config.yaml
d_mlp: 3072
vocab_size: 8192
positions: "rope"
rope_fraction: 0.5
lr: 0.000591
decay_shape: "linear"
seq_len: 1024
Each number is 128 + 24 x the weight over the matrix's rms, rounded and kept within 0 to 255. Layers, rows and columns count from 0. Numbers have three digits each.

# down: layer 7 MLP down (transposed), 3072x768, rms 0.0265, rows 1044-1110, columns 576-639
# gate: layer 7 MLP gate, 3072x768, rms 0.0416, rows 1045-1111, columns 576-639
# up: layer 7 MLP up, 3072x768, rms 0.0395, rows 1045-1110, columns 576-639
down1044:180145130136144129150105149130176136136095126110119121139103154136141128100118116115120145117132130114127158137126140107103108099134115120112110136119116128117127126136105148107125157148145142
gate1045:132114147125086135093115149127140116167153130120078117110100113138107122140128106154124086129142052177135141152071118147180099073162087145112116114139122091146120116093130150198146118125098136
up1045:105097128092112131120140070101125174156115074141154095113121138092119095134131147128172146107164136135106151137148125115099082099122132159076162151148110129137134115134150118155163130139110136
down1045:099159150151070159118132134156122128101117132105186125110082178092152157117155088122098100146117183144134088133179118127145086109087121157114124162099144106086174093128199103108144106131091121
gate1046:143117094163113077068161124143081098113149148142088103098126114120136124104150150081074125204118116113072131159119160137095175103144131124163109136116135150128077147146133099094106108121054119
up1046:137130124141139118141099148130149130156151122123130120113134125094137149131111154096147163147141161148103124129121171147151101097158101129135167108145138062117130134140076121169131111084100131
down1046:078144138101118157117157121106114139132110111169149126151146154104127134147153101130154121136163144133133093127164135159122142116138136154129105155124110114169156145138130127070121116150131111
gate1047:141136160102166134097090103121064097124149137110107128168122107155090148129129116183097131145169091151125115129128125094124158099093119107131119113134118166164095115166152088078136132136140110
up1047:122137121074149178067124104131141134162164143076193122120146109134111179134138101164129131125092122126148121160096127112140104131075145104137135171141128095109132121140121091122126142098145114
down1047:112129137149096143112176109154136105116154146143092145134135111126113158109103136137071094136149119136161107133133156136137158140155113116115098096184140154147165094148107124118166146140131108
gate1048:159115108102162123111109092121130154142137112195158130091148117163138153137123167122125140120139140132111122119198117086155111076107088132139127136129128133138125111165129113140142155114143116
up1048:124125137115131150136145111128124122109106088107110100157087137130129112073135121167117126119105143139105125123123173120124108124124133133116139112128142101107131135109134133097152137146108133
down1048:131138108141146150108158124114077144167129111107151135126083128130121105110166079134121139161110074118106132160100123154139142080081120144135148122137149127155115110155115144143120111095154144
gate1049:123159153139117142137123134164125169094110123173122112110121116133117120126137142097106146141156130141119120095146104173133133113160093124143134152163144140112165108143164161082127090124129106
up1049:103120145119170126115128122107089120146108115148142107138127132099139132094163160090110099128150133113098113129142125157110133089132101176145109167120112110149161124187105068130147087152124114
down1049:167122105124151108133128139143156105135149156111118119102093163102133182116161115130162158119121128079122155100135126092096091182124135146129099127148187101137127093119127121097110111127133136
gate1050:138109129138151150088129129085109159120167128112176115150135122139091124130109110131117124158118133109121134111146123085131110055098120119138118167133112147151112118111136139180123128114131148
up1050:127138144097140152155154157160124123114124144159136101203137143166086160153126137151156168113125119132129113163149091076073151127117091132148148126087112147143153126124095092098133146129124131
down1050:153105087134131095085153147138104103129114141137143104152151090166082153132133112136114104126128112124160136130144107068122162123148128125125123152163119124132155108097131125115113091087118147
gate1051:136092084137114146116144163129160149133143090171122119153103161101131115156120181108124137114085119101113130111128079091162139127126144118164101114148165101171100099126129128136118135106135144
up1051:176143083141163127139139148150099127147117185104152083115152124144083133139098123121159140103127160134147131148088153154130108146125138081153147165109131095113117131174142110062142144098160125
down1051:138123098141106125104155170111122085109130124106154140141083148111123116120126138136131152149137117139144126134155125112111084139135153111132135147133130084128114126145144137098162165120106116
gate1052:118099132128173130143111130149138108152119124133120094131094091094101159141104162161145152122138096111128175128110110134091119169123133146177134152128134111145132108128117135154118114082192135
up1052:138125156143152127147123115119108118125092103131115128152072100109079147162127150184113145159130130146113163105169139113136140107098109103136094137133126114160117098147116094143158152166142114
down1052:152107133132055099136135167145078127130133143135144142114132145134162113159145091128076134130107120150125151112093080105137159136113125114148125157117143084164124135145140120204133127132123108
gate1053:107134107100143160136093114075127137135191113128114121113117118148110122134141089113114123167128147155144152208106134133096131103104102116156131141124119138122090131151155107147083137169122088
up1053:123076078125107114139122133146166149116118138129144140120125114136137106136153092136143117170101128141120113133117145140143127096133142172124161133160134147098132130130133100115132123145150145
down1053:165126116101154115099147108138129142141112163159136129143139127151100131116089111147085132082122142115126097130145121119118150088156110127093117167130069128149149135123142136126126166092099135
gate1054:134119085137133182114103108126125104101166148117125166147139111178127145127122100141120138159169152155123179158148110134088155104147115111191106158137125136148117074137133089152112147102093126
up1054:108133124163134129166138111118112174130049134118158152115136109113087113140120138127097126117116127127095123110112141143088169127146147148144132120142095164118096133080152114138145121118128120
down1054:148139108110174084105106123177099117113132154133122131142113119151108164109115135167113090097134110093143145146150167146112121118129107153103125173116124112129123120150105136143185088094156112
gate1055:131118143087112123187103119133122175192113132124143160161082148176148128163099128099118157125116145119159153138059098167151109152115118139122135181112164125118121133111129174143106138091169107
up1055:089136117145154112109152175129105150109103102136100144150113122109105109103196128176126102123142115137122116153146144110101120091121092084148113076122099142136143110138148127119113116208156168
down1055:163114122103094138167127132130140132160117130131142139128099159157159142143097157120120161106094127132133157078153116146118105143113133162105128159115154116133120118126150142113120121077143096
gate1056:117146091113135093141127161134159139128118132107145134105126084168143141167140102113119096154127121160090064108101154117122136092111106126092131149162122126147122167150115154135167114173084134
up1056:155134117149148112160137150141138096143113102090089129141112093169135122137144145141123173112173168150125176134136105127167137086088134119102139106122143060091113136156107098123104161150137125
down1056:152119107110127150179147152124113102150096122097114148109100126126128138147172112138121176124162117148142138163140106163154142111110133153119142090101168115100102111144135106114136138132122145
gate1057:086104136113147156114156172079144083131130124133127151163106129095129128101101109121106140137146066116127092147130132115125130144114097124100134112114113138149105118205135117160132130165128107
up1057:116186094169152103150149129142109084138154126083113107086155147120157139168105100157144146124163151177128120125088107170115090102102130098134122131164126088091151141133139154115146143147099117
down1057:115164099156149089171145164123115166154101150122125134110112117138095125115095168152125145144144082129159107111146117133160120108125170160117129064094110128126120128182125184099128148148132130
gate1058:115104060128124121138123127129147130164104126122119055138101159121112141170102179131124144122162129169111106095117121168090101126138126135139125152170135100121106148149131149164095142161111112
up1058:137136157148133128087136155141133073154116108098137160137125102119129127109103150149116120153149121121102086104084132147139135131112084112121164177121125111119132127124082084108153146102120141
down1058:134067139128162137147117143139101120158121122146122150131142105188139135126139134094124125143096117146098138160119094132155091142114108156163120164156136100147117120156112079074112121110133120
gate1059:160115141135148134116135120118112132118105148139134141140121142115143154149131144147125103123129147130150112119130162121128118140200119105114117170122157146101127129168131075124135108105127094
up1059:160119133124132122151139105097128108158159124108070114113146157176123178128117102183087131116158108168144116146133114157137153129094135156169101124114114120084076159171113101146134113144120105
down1059:144131110100113107158165152142133121150123138107136087146100088160123151161144110110088113113168139141116120153130102095131131146146140098089137127093142149123115168101141099126127113084142108
gate1060:152142103115163105095129104093128125117133163121112096169113167093151121145117091104093143167136165127148130102157091129116120127093149170090121113151113146155158163169119074128123138183114127
up1060:148125143150161161136141106134141150144158111122114096155127135094130112140108091141124152116137135094133165163155118112121141099163124114119129128133118123099176059148161139114145098150146161
down1060:100133127141103175142115166138179133127145111102131166143099134120135122088145104114110160139129107103110093109132092137143107173098089125141172132114112098181189109170115144128131149141106076
gate1061:179086146121149112120110127090125077120142118163126166179130135134103163102090179116130105130129143115127133132149120175086104116108113158121149143131157158161080134128111100156134158144137121
up1061:140110155131086085138120139171138123082120137131132104119116173177132157129122116109129121121113077072140140118135102157111128122110143128132112121093111121124106112174114139146117120112126135
down1061:101120103127131109113129137137111102130157137108123115108099153130126124159192131101134137086143152106171142107172157133138167122082131063120160132135100148108150150090138153190102143157105138
gate1062:083139104096124175127122114087135104129117102143146110182153136136162142150135137102106137114105143152124150143142115124098121135139141121134111113095127119120132109109151101142114109175120150
up1062:131153136145136120081123101127174127091126108103143199174140126139108108178141159094172093136113125122137109091145127141135125072123161140138147117111136148129124136121209155079120112115107124
down1062:115093085132116100141108146109123131147090149138144075122071144131141107105174130123183134088104154143154105151121147070146117167150145152132113108118125120114116147109181141114103105076118149
gate1063:135135117114133169096131091090155064145187101147123137131151122136144164122176118166143140128092142158069102108134117110103123123159114144166133164146108179141133170112133164118095147162103139
up1063:147141144093169111134140109138133130184125156112184128171112145059137094135150120099126094130115166178141121146121155091112143121185113124118116124131125106105166102088115130128121169167135126
down1063:104121142136109136103115129114118136124110155146076137109106089127119150151078139119127104137130162100141106134113081078131141109149141124148094156130129073093145123116120114112113096142110115
gate1064:115116124133104141131119129116118132141152116144106156161092129153144085109157111190131102129140117104113113194155149103140123148080128141167141140109129126170118092119120124141163127147147149
up1064:190099141124153144096129124117130147149154125093129113117119110156109134118115114141096176116110205150124126114110156105102144117128113128124138117153151121098109117151156127115073129120073115
down1064:102141136127118109137132120113181141126138113153110142127107104147128090131137143174145142164139111146108112157131101159159090162121102131138137121105130139125123126135122134135210149119146081
gate1065:134096102147156085101111124084106088142136134133119126135125178110139143111084143115154111109102148117135132133141094132138143135144112119164120119142105136184126119137083104161116185147151122
up1065:139105144168083139057107093120120112102106096094106120150103146129130097145147083127154086135119132120106143121148117122152124121110118101134145161202099146154110141171129093099163111133168128
down1065:108117116121115125115132137131128112133142141134103137121127091140123122145108098179136115097118111145118154112098131126147118154137153135126112138142112112147137106124183141096136108123105130
gate1066:117134159118087185116102122133139130175113129173115145112161170106132147140099172101186118103125138083143112139106131154106113163132121125100137146170094175118119117108094098158160151083092107
up1066:095129186098144158115175090135115104083131107149100115117119122216160114119088132144119116134153156114118142123152101121147169160167113111158103112099105116141139138117128081147147103170117099
down1066:141111142121117105139137148150146128135139144137103131126116101116149130118093099142121101116104128144142140106124142148143143158168119163124111123133121149098096119119135116149118086159148137
gate1067:119115132144157109117125141126105083145121148139148146166105124094182142140110140121109093122064125120165114102132122171102119102106113132094156130152136145119088149141120139094126103110122124
up1067:118124118145107112085114114107088123133128131111143144121130118109099114178108143135178112143090162134103100156166136168115141128165124103111131149133210115118135137119129109106085148093074089
down1067:073096130132122144127114127112099098139094133145130145092117118092086126205119179126152154118138093133152120161115100128160102123134088117099154126161150107150124160137136106125156123102089089
gate1068:104100099142166122105104146086093065108120095176115099110130123153098103118110145129110145118169128128129097146127116156128148136165121126145136077117148128116124106140146130122114112135081090
up1068:160118142166102152144177140088121097123145114144098111070170155138116128124167152104147169173084130144138166129163175109126139122142119172149086109108130133114122124145125147163129132117146089
down1068:129125154141132144149118159075109161129099112160087140139119108140121164129164110104129130123137133165132133120115149126196128107131171123159095133125138118151133124147113098122118167133114128
gate1069:139142143117114128113110136145164147161102100111123143177153133134120150123119134170135123119097114102160108095102113122111139100130097109110150107143127146219102094155137123100120102094089152
up1069:087148155121138139108157132104157126152145092161131114131149082102135114087151129106134102151121107136138115155143134140187069133091120083123118101156125123159122158158139148108150109156134119
down1069:118091159104117080138110128141137120148135130111130185135125104128090196149133135128092110102122117149106147082095128110118127110115128090147116155131104136155159168100146126108146156165131156
gate1070:132142113167113101113091130122066121097150112153136119131083146132122126160095141086135143101139164103138153163072126056084171104123125139102181123139075153155133073153090128123099082135169114
up1070:124125114167151168103106142139126123123121156139153134145166140103115124122139120086154186116095099094136144154128095109131121112158149141082133152115110132112139116124169127122131140140163074
down1070:134124092136117089130057113134133130139098118137146145144161137089112154132134104113133138087143157129104143143124152121122172136105119114117145142129067151099116130146129145124120130165139104
gate1071:180130136130104124106113188158141079121167148113111120081141072177119151156095136133116097161126127110110140118131091123105113113088105079132110158139158150145093118112114133104103128126130105
up1071:098164147136188153169139086159145127143183145113144107103169146095145177144123167129136122123126100136147137113109108104165128137157124124119078122119114098113167132153129130140141145128117123
down1071:127155157117174135097121109179123088146107152118113116149124169132133126128102121141145110118158140126146134132156197104137160145174106177132128141139147107132127129117147156137133138085104166
gate1072:116156139092110147124122138101108146121086156146108108134138136128119137124195167139115145127118090161101152131134130161171120098095180092143140083125128113138104135102141112082124107120151124
up1072:113132138118114127106160119150136164113120166135180138147152111132124127116121099128112134152118162116134104165155119146136164122134099141145137136086120133093137131093138141097135124140121111
down1072:146112136122110117109159126130151142081138152147078101091162091117126190156088129126133146146138126109138083100121147136147151139102103138128154175123122119098169118110123104144155137139127119
gate1073:127163115133149119080136134144049073119154128150134167124128135123140152139082176105138161159119128110103120103149141082104160135125118120159148068125148138147141120143172138126149163123111137
up1073:085140131086167093121167150144090079085145148126107153162126131094100107133158160098155133122103125138141104114148127165110153136149097163122124131151145100167159101110136114151156128098093137
down1073:154148149140132088145170105170139144100127096132082126152151132159152126106145120155135114123131093143132100117131142140119107120145122141129171133097114100183119117047162187154157131139113148
gate1074:126109144127136134119135108103143102152138156140120116138103131150170150145102150113138107135093138111120119120153151122106112137103130129131141146134072132125134117134114126152151165102092095
up1074:162151161110145139110110152167076167085105132133156158163106110102090130142146141094140109125110112137148135139135117088180175125108129120089133106145097103147119160157106111151151160081124126
down1074:121102144127099134151123112142084125085151149151102093151149153137149152127148123136147157142139162120160111127136151129145117114146108152124112148172087156117206147123144117181108124154106111
gate1075:166154158135144136126082162120156138159142142131108195124136181115128168116116130119128093131134162112170141150114158172135122088121124087125116145112127158124098121164112130085132107137152117
up1075:101105125145115134111116145152116134164113101143122108147096124157150110150108098146145120126139116152116153103111099097154166146118111159133141147131148112157131145124109150151135172139105107
down1075:162110097098138127108152074120082122143156105104166121138094123133153069138143117137102120084100105127126123103143131105133190122151108109125109140128124103162154104134125141152124156125121121
gate1076:139146107124146105094144156137146137139101131104118124112135120164111143100166105098118120132134135111142182129134149140110121102120088092114123068112154118142118109159096122137167190122128101
up1076:148149118150127122167150127144106076100143117088096086147133126185122144113083083158133137122144112110155116124147142133104136172127109142135087136133132148149137111126118115152148124121114090
down1076:173105123136097140137170103124162090109152139096151141128088067151134117120124116140162165169168133088102122096118084154153118104119103117104122187103127115125151114123113131123064151121115134
gate1077:156149141111111134118098130110108122169149137103113121131123107108146138126142148155078094170151149099135118134074109147160113112140079106146092088167110123128111110163116128119140134109101107
up1077:109142143103148149154115078136157133148111137138144125158109141158078131119113110154147126147118127077168117133108113144124146126154168115118141102128146155133149149126110117153170108163115113
down1077:108090147132118108142131137123072165131113157121157125112144116169120158126124161108132129092142116137112129115103156112135109136113113099088134125133128132153122103141118151127153133158113131
gate1078:140056122095115158119115135072132125171126156134133130143112142158111086130128148113100144170118123166185134137098120186117129115106161149142133153117128174128157123128060113121137134143148103
up1078:130096113108137097122122148101146121150137136125111096132149119127130097112147102090119130126136138095112127082134137129138146146082127135142087166092082103172117141115133133104114158126135100
down1078:148130123072151096106133138162122103151117100135125116146109139116114109197164163111134106134118139129134162115095138084146046113160100148109136125161124135141078103141187135179112190110106122
gate1079:126083134153134141112147136126121116106136137161117111124132166122144095153121094128203160157147115159123158143093142122130113110139106134129148117178159103104123118139100160107108126082120098
up1079:157161118145154129121166147143128075146130067124125156126121136093106147145050107083103080103078182149111078116134148159144116137075123133124139117150114129113084104095108141144070135117120120
down1079:135106135110112094129172129082088103159156100147140161153121146109108104128142141104127117084121197175166103126108144116115128124134125154169127117122146120134141152147154099123112117122125129
gate1080:125149124108152120130126131117095144133130162119173133112137139160125088105134142135113172143133127112152133164118125130132173076107107129154109107139161116140132083103139135107119102149103091
up1080:150075149137138153148141102079138130081142113151140166140122086104136118164122114127162093132125104112171108123118150159178129152136167130163088130131132143085118146110117113138129104105169136
down1080:142085100147147157120145102160163164131138107162117124084106120097153142142137141139141154132134099095149124114127146154138119133136083103115104142121103128132127080119195116130157137104126075
gate1081:119146105105100093140151125117085140127119137163071132085134146147116126135085106096119091131131115154131138102155099139111097140119140091140116065110138109131156128056126123133127145107096113
up1081:106164122167132190146152146165133103155117136132126082117119116109162117168122142112152124117147153136114116142143161129144152115164114112122118137124106149121135139134134069122121195135127084
down1081:132121136170133126159120175120133160109116096135091100167136124138123104150118139132103086123153107159149155102090121138149096120151072143138106145140123123176097084140161105138187106155142110
gate1082:156116096127128160094134116099146175083132122101154123109141141125103143106126106121133090142160141102095089116154088104096161151166121143181137141115125115146153127191142106138125132146144110
up1082:161097162134138097149144160143134102080165124104105133131147154114168110148146101087106147143155135124147134178124116140088114133155101117158132165124115152114132161094155099161183131119078137
down1082:100123141146154143116071175129154103143154138124167153114111109095124152146170117142090125119183115175158112092121136119113130129086136141131155126100060147122137151133104150120143101151135128
gate1083:118141126146148115082148125134121148150138086201136137130135133085130106149147133135133123132091135157155140087117098114091070165202157078075105132151128131161111092149154104120112166133136117
up1083:121132137078113086141153118144132157133105110141107111107141125139164131132131151107144183101117126140129169109154125101113127165148154168126063083121140098134145157099092130156113126143123146
down1083:170146088141103145117113112147127092154095143097083098129152123093142106128115121159131119153110080128128127126134073152124082108130129105146174106162149155154167120120131135154108140080113154
gate1084:097147111176103120055141143132111133101135112181096151155134145112128142174159141100168146096094137159126141121116094154100079188143128129127106136129159149147114108098124110122153102139105100
up1084:101103100062109112121107139141148115115074137113165145138080148123117139150104159112104119114145112067113130131111150131135118160176145132170139129088165097123105153155116098113126145148147103
down1084:135150143161135117154118110156114058152114097108121146114100170161111094113074132135131106112121123108102116148151142123099109130119135121138162121150095129130115100157106128119111161118120102
gate1085:118139111112136167120131108163152120113123070105108113154134089110141119136131127126162116143139116148118145131151130149099106065118135094113100149112124161120112095125104122126123167152110165
up1085:142117127119079111118128103116143106103125120143139166137120114140170107090113146109083159141136104118137132094156134142102159114101135130063138150101161140136122156149152144108144143134129101
down1085:106101163131109110127145118142122136135111132121076111102128132114145124126146116080122160138121087151060171118103125116189096148125139120119086087133119139147125178132143152180136139122107097
gate1086:104116123128120116137103135098116137139117162114146146117111155105109105108124102177086109153135096116138124150108098124133104112131144120124138169138092143137129101113083116111115133131151133
up1086:091166149106119133089145140147103080083191121128114077120156120128130094092111114123087121185130130104092114128109122142139159142129106099134124152094170112101113126144108106112115120122133114
down1086:126088113132127149135116134146134166136123124159095132121125090117095131136143123132114107175126116104126106099102147137151122147125139110098126139082121069125050102161134143159107170153125106
gate1087:148118112134156119150159105123151079132179113143125158113150135148143127130173114145124144137071176104135094138111099154111156100104139135127108147179131158146115109140160145121192161118087145
up1087:095139160111128150136116088150129125055107156115154140152135148107129146154082153129123149078135131108114130150121086134120144127145124104136112135122125101134112130082121164120172091127088118
down1087:108146112178120139135125107202144164176128114183140103148134136095153192139111120124101152125148117134129114152128137130168135122148163119138111114183164128133113161120127126140081090131131130
gate1088:167124097136119132125118100101147122131100111109119110146143142127137080109107131105131140128117129141081156156135091161120073126057115140139137120126123188129137156127132127137108180123146132
up1088:099080161111108145179124179121131126141123123169100127071132096132147138125147120148133122143137091110083139134124141130083125076142150136113155091112154066140141152145141150146125097103113147
down1088:100095139138163145126164138130145141100109110128117131123131082161129148140118110160167098128107163167174109100097111124123104153121136131103168122152066129173117145118079062132178105114107148
gate1089:170141094152131138055150161121121119165141113125135181112121162130112112145113098100153129149105154121148127163107098118122150121106110081069126166132168138171096079165151145130118118061157099
up1089:123122126157153119137134152119153153177109099065147109090110116135143079141104160150139115143145117086150126117120137106086135148142167093164122140129139184117103146168167096151137122131143121
down1089:102112119116128098180138116138150150133075127095069107139157093110121128151130107120086155141126147112112102115115115121089143106149106178152120133144144143121099126149138144064131170133151123
gate1090:165097119118164102110126121145120179151157189125143151108133152128145117139142142114145142130172164136121100151130153137129144128165077091112140141159131147140139109115086101121141111115147116
up1090:085134131140152136105110126154114162123115139169145173135113158091136140123159144119136101147146113144125123114135134132119122124174127117145067116111153109147141138120148096088113081161127141
down1090:116129167119126085141152090070132143160157151149108149137185164161145159135079104126120105115145118096123119083109153132108052116182165142058123142177141139101154140169124110098182173129153121
gate1091:127127104118129123094159118109154141147148089146121114096118136111147124156133160110138126102118124152145134136165083124102135097097138121108131165148123150118148127140130097118102143145150142
up1091:077144139111120097089113137113100151134138157112157128122123131151139127166094125140167126154124103137100100087186130133139179136144158099090142133094096141099118139137156091127195101133154070
down1091:104147095130157092116127142146132128078153103169155081130156124205106128094106141133127118108129050132104113120135135141171150146131109127103103117155144151102164128192113133143205180126140136
gate1092:141119140083125111124190105108104132169135123125143102133084197169117113132096143124118159140098117099105135160151160117114126123110117106149149178129154175111107110128160119116104149132147141
up1092:104133123164116090127117124116095110151131140136112121134073140116116114121162170156126168102091132111120160133116151146138142124120090168128131121106130110160119114115146118152165112122160122
down1092:079110137136119138127123143125113126160107114162152144118097122152153140138147129132096115138107085153095117109147115140148119147118144126103108117136110102147127145159138107147140111148146094
gate1093:117146133149114113110149113137126161099098154144083095127062102139130142134096141136123122145143130131162088097111113122129128095130139107141128139124158167124133134098144141156131127118170128
up1093:139120170091094125105152120147110166134172141173110143133151149122132131111114145096089132117151158087132151162140094119144160113127101121089093157152089173106152125098153141133135143130118151
down1093:129107145097141127105105075139140119122119112108130138130145118098163126152146111122114106151146152125172070152127138123128144077150129164121162158096094109122118175156141157076120122091081115
gate1094:107135110156127120137145136138161106187110088129147137084119104136081170118110133135122136175150134114144120122063146122060115104139138127148131124142146183138126138130080148131128184102166165
up1094:158170077082106159093101166148120113136157137117185090107173126100145098122102126143115159152148124122092159128134131091141138148133159127094140135115100128147105147134097124118091097116119132
down1094:184101125132105198093132052120100122133127100154102117102128120163141113142184115161176176107091123101139135129153138117136154134163117163131135093119110110149074098154169096151143133069116123
gate1095:171169106148148158066143100164124112121140098118146145130130150146121141138078144096125140121133083146184116209129138144121142071110120127200112153187083161122151127127127171110180162173123155
up1095:118140101109077136145171112149177113113150114134176119168174156157148117142079126095101150119117161115146136165118192124122125084094095148143084096145105107079142102104135168117111150126084067
down1095:107088106117147099129114136111099129133119169166135135116140108080139154148125121170113153129125172131103113097106109126154115178111177135105178136078150086134118120111125119153118101093123125
gate1096:150129093144156123075151113107160105145160112119075152105101149148147117161103126119126111157127141073124147147166104159142108143096166114066095088125074096137134134122127128066144130160072117
up1096:164147181161126172113130109139161091146123123096094075150107148126158188126114129139139119171117155120075136110141105129092076132172112128097109123116165136092168150116132121127167149118136133
down1096:126147132116112124125125151148125135148138114131132079138122094116156143135111080113113131104130147122086114146134133095093103106133123162135135137153164104120118115113162150142145149119116120
gate1097:137170116143144147103127082149056156138100151148123147088113157145107134108135062117104120106165132130170114172103148137150105144177121110107107136163129174105121145071161120144165133142168094
up1097:117122140115117110133115108145138156141127138116126149163119136104118154141130142149152074114111157063117115129112136094149165113149127139146162148088138123111124128143101093112177170148113137
down1097:174097119091124162154144159122146126108130108148087167117130091105140141117112132136111128146118155114080132114111118112070151113093127172123162131171082138099180100100080116155101099159124121
gate1098:113102134047112144121138132112118151145145099151142130098126105124101155103138108124139136101150111138138127113128158096133105113131134109140108149115098134148086101164116113096108159103145137
up1098:098141132131117122131167160125066164122100109132109155092125145141158136117150109144149131115138113141152062124146166172147119119139129112129176094136168099100093128103124107121103121124138121
down1098:120163134149098119128060169123124142139125137093123125135116144095118060139089116113141163138113128107129109137127130170095132103109121135125153152163121143170143137125092122098175152099145144
gate1099:170128096110109108125146141114114155163117115160116094122084188135116109146138154102113119120126146118098137150166145089106084147144110065157159111139165138119127141143143141155094110132119124
up1099:162105090140116150097106122145142123139132139103135182071135120105138123147151113119151078142122183113145137136118120147157153111125097136151107109136090164117106093135163112127154127121146115
down1099:142156140125081096140107126070095110138162164154156150123122105093145123150123137134117106113142149100096118127147136116123147153126133101126121105132123131125120108143157130144124183095187127
gate1100:139073148110131115133107126120119067129164131157134119133131122165118179093077180104156142094145146113098090117124108160136106098120143156069148110122124127147107129091113153153119173117131126
up1100:157096138155152107148154121138154096125131152119120118129176139125133128121140142139128130119119111143122137127134135156132123136142101145129090151159157092152163120129121104106117157156142140
down1100:173137089100149173132116145128138156125068127123144110119169155102098110106125106161124117112134161098144136141135136128110145142168117095156076146111148133091126134125096128147119069109121100
gate1101:121132117120092152118109125139125111140118086151101119172103109113112167088123122153117115156091097122110108152123094175108133090097119130136149153160173147107123147161097123114116158123062096
up1101:058147144114142102140169117117155110125097107168127117164125149154137137125126121126154115098070134123147121125143115133134099133150159135078092068133121097148135121149179161109136151196095108
down1101:100179090137104094130131113151145105165099118136084141117112112125164137147173131158116109124151104137101163120205133144140066109111144167131099184098127096131106130172106141132150165143097128
gate1102:147118148117123100171112107116150163130116106154129130130136111107111128138150140052127115140082156100129149143137152113112131134116133106155145118152126161130137107149122132134145083125142120
up1102:167150121201054125135130112133107084099121118113136106131127144170135142126131140121168106189110108107159094130132122100176106128138127131124171130151090129106125120124109149095105145104145091
down1102:076124120121102147125129096169170174162120132150146125149124146134159145103124123089156132116108113138072159144105144168123109127114097135126106100157141105142159151122148133146125134123106094
gate1103:141093062139144097127152150080141122109140097114106119110146106163122171125126116113129162178158117180149134171158115115076109137148151152119144115125184109153117127174123110122139157130178106
up1103:128114114122117139105163157099118097115103109148099099143138146176135126112119123132137140123090159127114156106130147094124158136102112087153104131154122147131159134124112117157121104130145132
down1103:094166132110136114112146129113115117187121152109171130107145150150142112116162126082140139092100122120089141122124114086127160090108113117125106129154104113133151096124132137099142125113129147
gate1104:167129152174115118123172112099127140130137130117158160109133168147135115119090125116116114118142097132132123146111143093142101126116142133117140130136172179148153085128098155153118132106129119
up1104:127115062151146175123163193108126152099157119139093130113109140142128120121148097149118137155126124130132146127167107130156117175104117142141146122101100107131144130092161138121056129161095191
down1104:146119111151163113129101172084155126096124151138154101179127099098117145103096189161123099139110130102148116138128105076082121142122089136163126124103136123191086153162148097153156100110122132
gate1105:156105161136111148120082133098163140151135123167119102127116128106124134095125133131119133163127118132141156154137097148118110152129126100136154152141124102137091162154107156116166115160099109
up1105:124115108117164142123152073161144184129126110118151130118126102141160095150121113116138164116153124135178125096139104098117135127165121150138102096111133115098136165106111167110145150139173106
down1105:119086122106147131127081141137101125097118122118136148146151104152115090145147130126132108128071140126169150125110082127069151123127130199100080106131127162123135131099095115117176079144132097
gate1106:077087068106110159124143123158147093111097135164142156131160165165116162160169117113110173120143112124107056145153079134156126121154188137140110165143146100076128134163156144151138137111058094
up1106:165158095084137205107146082174118121088132081093144113089129148121160125144106086138052112115144103161115113142135160099152093112140124105128114132110155148116124122129146147148098182125142126
down1106:142167141123119139130108112169103108116122162098187130088084132116153141097154114091113155121143140100147148145149095136095128136126100120145145160141134155113145211193137116135102131109075079
gate1107:167107097094101115110107116075084131097145115146134178176109118106065110132134088098121160110144106123120089158122122118105113110125121106148153132144126105143078118142113110127091128150100115
up1107:143141088109137190136122115133183142164153146151151122126154124159106137138151112120120156136133086131115129114128156157093104122118134139120082127119099147117135134121090165120132118145146098
down1107:189200103090137138139146118151153156160127159109126108133125115127171142099110121114122158133119137115116129136135136117097138145125121139123118124123120159119120082138091163138121141104117085
gate1108:110099108111157121133145138117156103147115119131128161088098087150136157142137133151103105105110104147140065095128119114137115132092168173099131140139108112171142120136163098118101166119138130
up1108:141140085130098142126104132153152103178110112120144172096175149086106164116139100109085152159119150117114139141142133105143124154117123150135125113140099094100122144146091169134129161131132109
down1108:109120142148145140138129143140195112141067121105085148145127151141132155142143156155115151107140099117108169127152129116135143159111113159162121124093098089117136103145133132141123132077132103
gate1109:119129148155119127165117137111115095171164165136148154121149152117136188121118114143118126140106106109108161140152108140107126159132080153111121143156071156139182133151121141135143182127117129
up1109:086159137138105156132127134088135111155141101140148141164153150109128125126122105123091119099099126074114128100204124107170145174132084097122109117133101078099143152121103136144144139148138144
down1109:152138123103131160123147160091143087140158141141081145115109121117082156155143118123104094098099140128141122111100112081149099103133135136166122146173146087163176132119154105157154113112109088
gate1110:107166125103114160125147122159071066144135130117152158101170134125128122144135117097165108127096108156169061141097105117127107142150138081098116149161114147152113108153153119144160091141109128
up1110:139124164117126162135147132131121128167080111160135184137118108164104146114101095149141120150135098123100119140137133127109121066114126098148139136159121121154146145066131082124089121182102144
down1110:093149156166159174121178068156133081135116106116152149139179116095092080149118111152129141137131089117126094119101081145141154147132180146135157138120108174137113115136099135135128143104104188
gate1111:142114122130101147107138129098126126088119097100109138108132106132091108152073110134120147136119120100165177175133125117107119123084173130118162135177185144140142115120152171124132090121143106